Part of a small language model's weights: 125M tokens.
Each number is 128 + 32 x the weight over its row's rms, rounded and kept within 0 to 255. Layers, rows and columns count from 0. The size above them is the row's rms in percent of the matrix's.

# layer 2 MLP down (transposed), 640x160, rms 0.233, rows 154-162, columns 0-79
size [ 96  89 108 102 157  78 100 103  99]
[[123 142 131 155 146  87 104  97 113 132 157 118 152 114 154 119 144 118 128 188 108 178 158 105 166  88 145  95 117 133 103 132 136 107 131 138 154 193  94 120 113 113  44  88 138 140 114 156 111 162 133  97 135 128  96 123 143 110 164 167  52  56 114 115  75 117 152 134 170 102 145  77  37 135 155 152 112  95 142 144]
 [105 133 113 154 178 124 127 147 111 180 130 189 122  96 160 161 162 118 121 124 155 106 131 133 181 185 122 126 178 117 105 124 157 147 120 116 210  75  57 140 214 137 144 186 117  83 158 111 148  85 137 122  94  78 159 127 142 173 162 175 187  74 131 163 174  97 141  94 127 143 141 170 133 129 193 135  97 151 148 141]
 [147  90 165 128 138 131 118  61 228  68 115  56 115  95 131 116  98 163 145 131 163  52 161 175 158 126 108 154 138 149  97 103 158  92 101  93 154 120  95 165 109 116 105 119 200  60 149  58  98  80 155 164 156  78 130 119 143  92 201 146 136 167 117 128  99 158  62  91 135 127  98 115  87 119 144 109 126 133  84 157]
 [119 185  92 170 143 133  79  70 152 143 169 148 102  86 150 120 120 130  90 127 128  98 126 106 128 135 131 141 155  83 133 106  95 109 102 138 105  77 130 132 179  85 135 146  96 115 168 102 123 144  98 122 164  55 129 147 110 129 102 114 147 207  82 164 101 174 123 118  91 145 119 145 158 101 160 165 139 134 148 109]
 [134 109  80 188 144 166 114 115  85 101 105 112 116 129 108 162 130  91 106 125 166 175  68 152 112 126 180 130 148 127  97 129 141 104 133 207 163 149 111 136 150 130 143 118  87  70 130 113 101 119 106 211 197 138 125 152 125 151 176 133 144 152 159 146 128 108 134 125  94 180 158 106  86 152 142 106 121 118 124 109]
 [133  76 124 126 143 119 158 122 108 194  81 184 102 102 103 111  95 130 121 129  68  95 122 185 146 119 126 134 122 103 126 164 126  97 127 144 102  77  91  96 187  81  65 110 135 109 137 182 104 166 135 128 148 123 137 184 137 167 156  45 124 141 117 146 158 173 167  98 118 128 100 116 164 158 146 139 171 161  89 128]
 [158 167 141 139 160 131 115 162 148  93 130 131 163  89 125 150 121  74 105  86 145 171 101 159 113 119 121 144 115 176 169 148 144 129 104  83 112 163 127 100 128  79 152 157 160 154 151  73  91 153  86 152 113 170 106 118 146 160 169 118 143 140 149 153  88 185 113 156 176 137 178  89 138 194 115  78 160 134 139  84]
 [ 86  71 125 129 145  89 131 125 183  88 132 101 122 172 140 172 172 154 104 201 148  82 134 163  38 122 167 110 131 202 147 150 123  95  97 136 144  96 101 160 106 166  46 105  49 107  85 129 127 133 209 141 111 118 130 116 105 145  89  87  82 159 125 116 127 119 146 147  99 162 155  79 138 169 131 122 126 113 128 136]
 [ 93 160  94 116 167 158 134 177  94  83 143 159 129  96 113  62 155  72 133 138 109 149 148 192 128 137 133 120 111 157 138 172 119 181 148  97 168 165  88  81 114  78 116 109 147 105  33 138 116 137 105 106  78  90 183 165 149 106 124 186 160 161 102 118 145 152 177  73 127 124  80 105 127 164 141 145 105 105 179 169]]
# layer 2 MLP up, 640x160, rms 0.27, rows 155-162, columns 0-79
size [101 112 103 139  82 100  93 102]
[[200 112 150  53 114 120  89 178 160 112  80  29  81  86  93 121 136 182 112 117 122  93 177 174  81 134  43  81 109 128 166  92 124 140  93 163 117 131 129 153 143  79 121  99 105 178 123 150  93  84 124 132 141 157 145 173 117 152 141 113 115 130 165 131 147 142 152 110 139 153  89 158 130 127 157 138 164  68 163  83]
 [110 103 157  88 109 118 135 129  93 160 130 164 154 139 132 112 102 127 156 146 176 132 142 141 110 118 109  86 109  98 130 124 158  97 136 126  67 171 128 134 191 175 171 127 215 133 151 182 108 184 118 101 125 164 120 147  98 116 131 194  85 153 142 103  91 155 125 129 159 152 145 162 157  94 138 180 141 126 168 117]
 [133 172 109 176 121 157 124  95  82  94 109 158 176 124 160 183  91 100 149 128 179 121 141 101 193 134 117 124 122 122 118 148 144  71  96 117 116  76 126 109 107  81 123 148 109  94  97 105 147 123 115 183 153  44 134 111 120 136 125 130 147 160 166 204 124 137 132 127  72  55 125 106 142 143 191  97  86 112 162  81]
 [ 96 116 117 137  98 165  89 129  96 149 123 154 137 178 126 180 163 109  81 184 128 132 103  86 171 135 138 147  96 125  83 136 166  91 115 187 144 143  40 108 142 148 121 149 100 106 130 101 140  75  86 209 163 145 163 157 143 114 183 144 143 173 153  97 125 160 181  90 184 119 184 118 145 109 142 108 145 119 151 112]
 [126 157 112 138 130 162  96 100 102 140 174 151 146 183  76  75 122 128 107 146  79 123 137  97 135 132 111 130 108  81 141  67  97 138  74 143 155 126  78 146 169 118 189 156  78 154 158 123  65 237 159 167 137 164 113 186 122 114 135 133 140 128  96 101 151 137  98 161 142  79 129 117  94 121  89 146 163 182 113 102]
 [137 136 128  98 118 137 133 108 117 136 139  88 161 120  84 155  93 147  72 158 116 118  91 147  95 107 172 177 105 150 178 141  72 154 106 121 105 177  89 100 166 150 124 171 137  94 108 138 109 117  94 209 139 138  94 144 138 133 195 112 146 107 142 177 161 199 129 173 154 117 105 128  95 142 177 103 141 166 150 138]
 [140 180  84  81 118 106  87 100 183  73 155 152  42 128 118 130 201 103 127 110 151 105 142 178  76 142 112 165 140 126 127 151 145  96 123 149 146 137  81  65 196 112 190 141 140 139 112 131 114 112 188 130 132 120 155 170  76 118 124  86 114 105 140 110 159 173 168 118 107 119  47  96 139 105  99 125 179 150 128 125]
 [ 94 154 125 184 127  73 135 115 106  80 144 113 181 105  95 126 158 125 207 142  98 196 139 135 113 101 159 128  97 169 159 159 128 143 149  65 114 146 161 122 115 136 133 168 157 131 143 129 122 141  97 129 128  49 114 150 224 145 162 138 195 120 131 119 124  73 123  83 144 103 123 121 122 204 115  87 125 119 151 155]]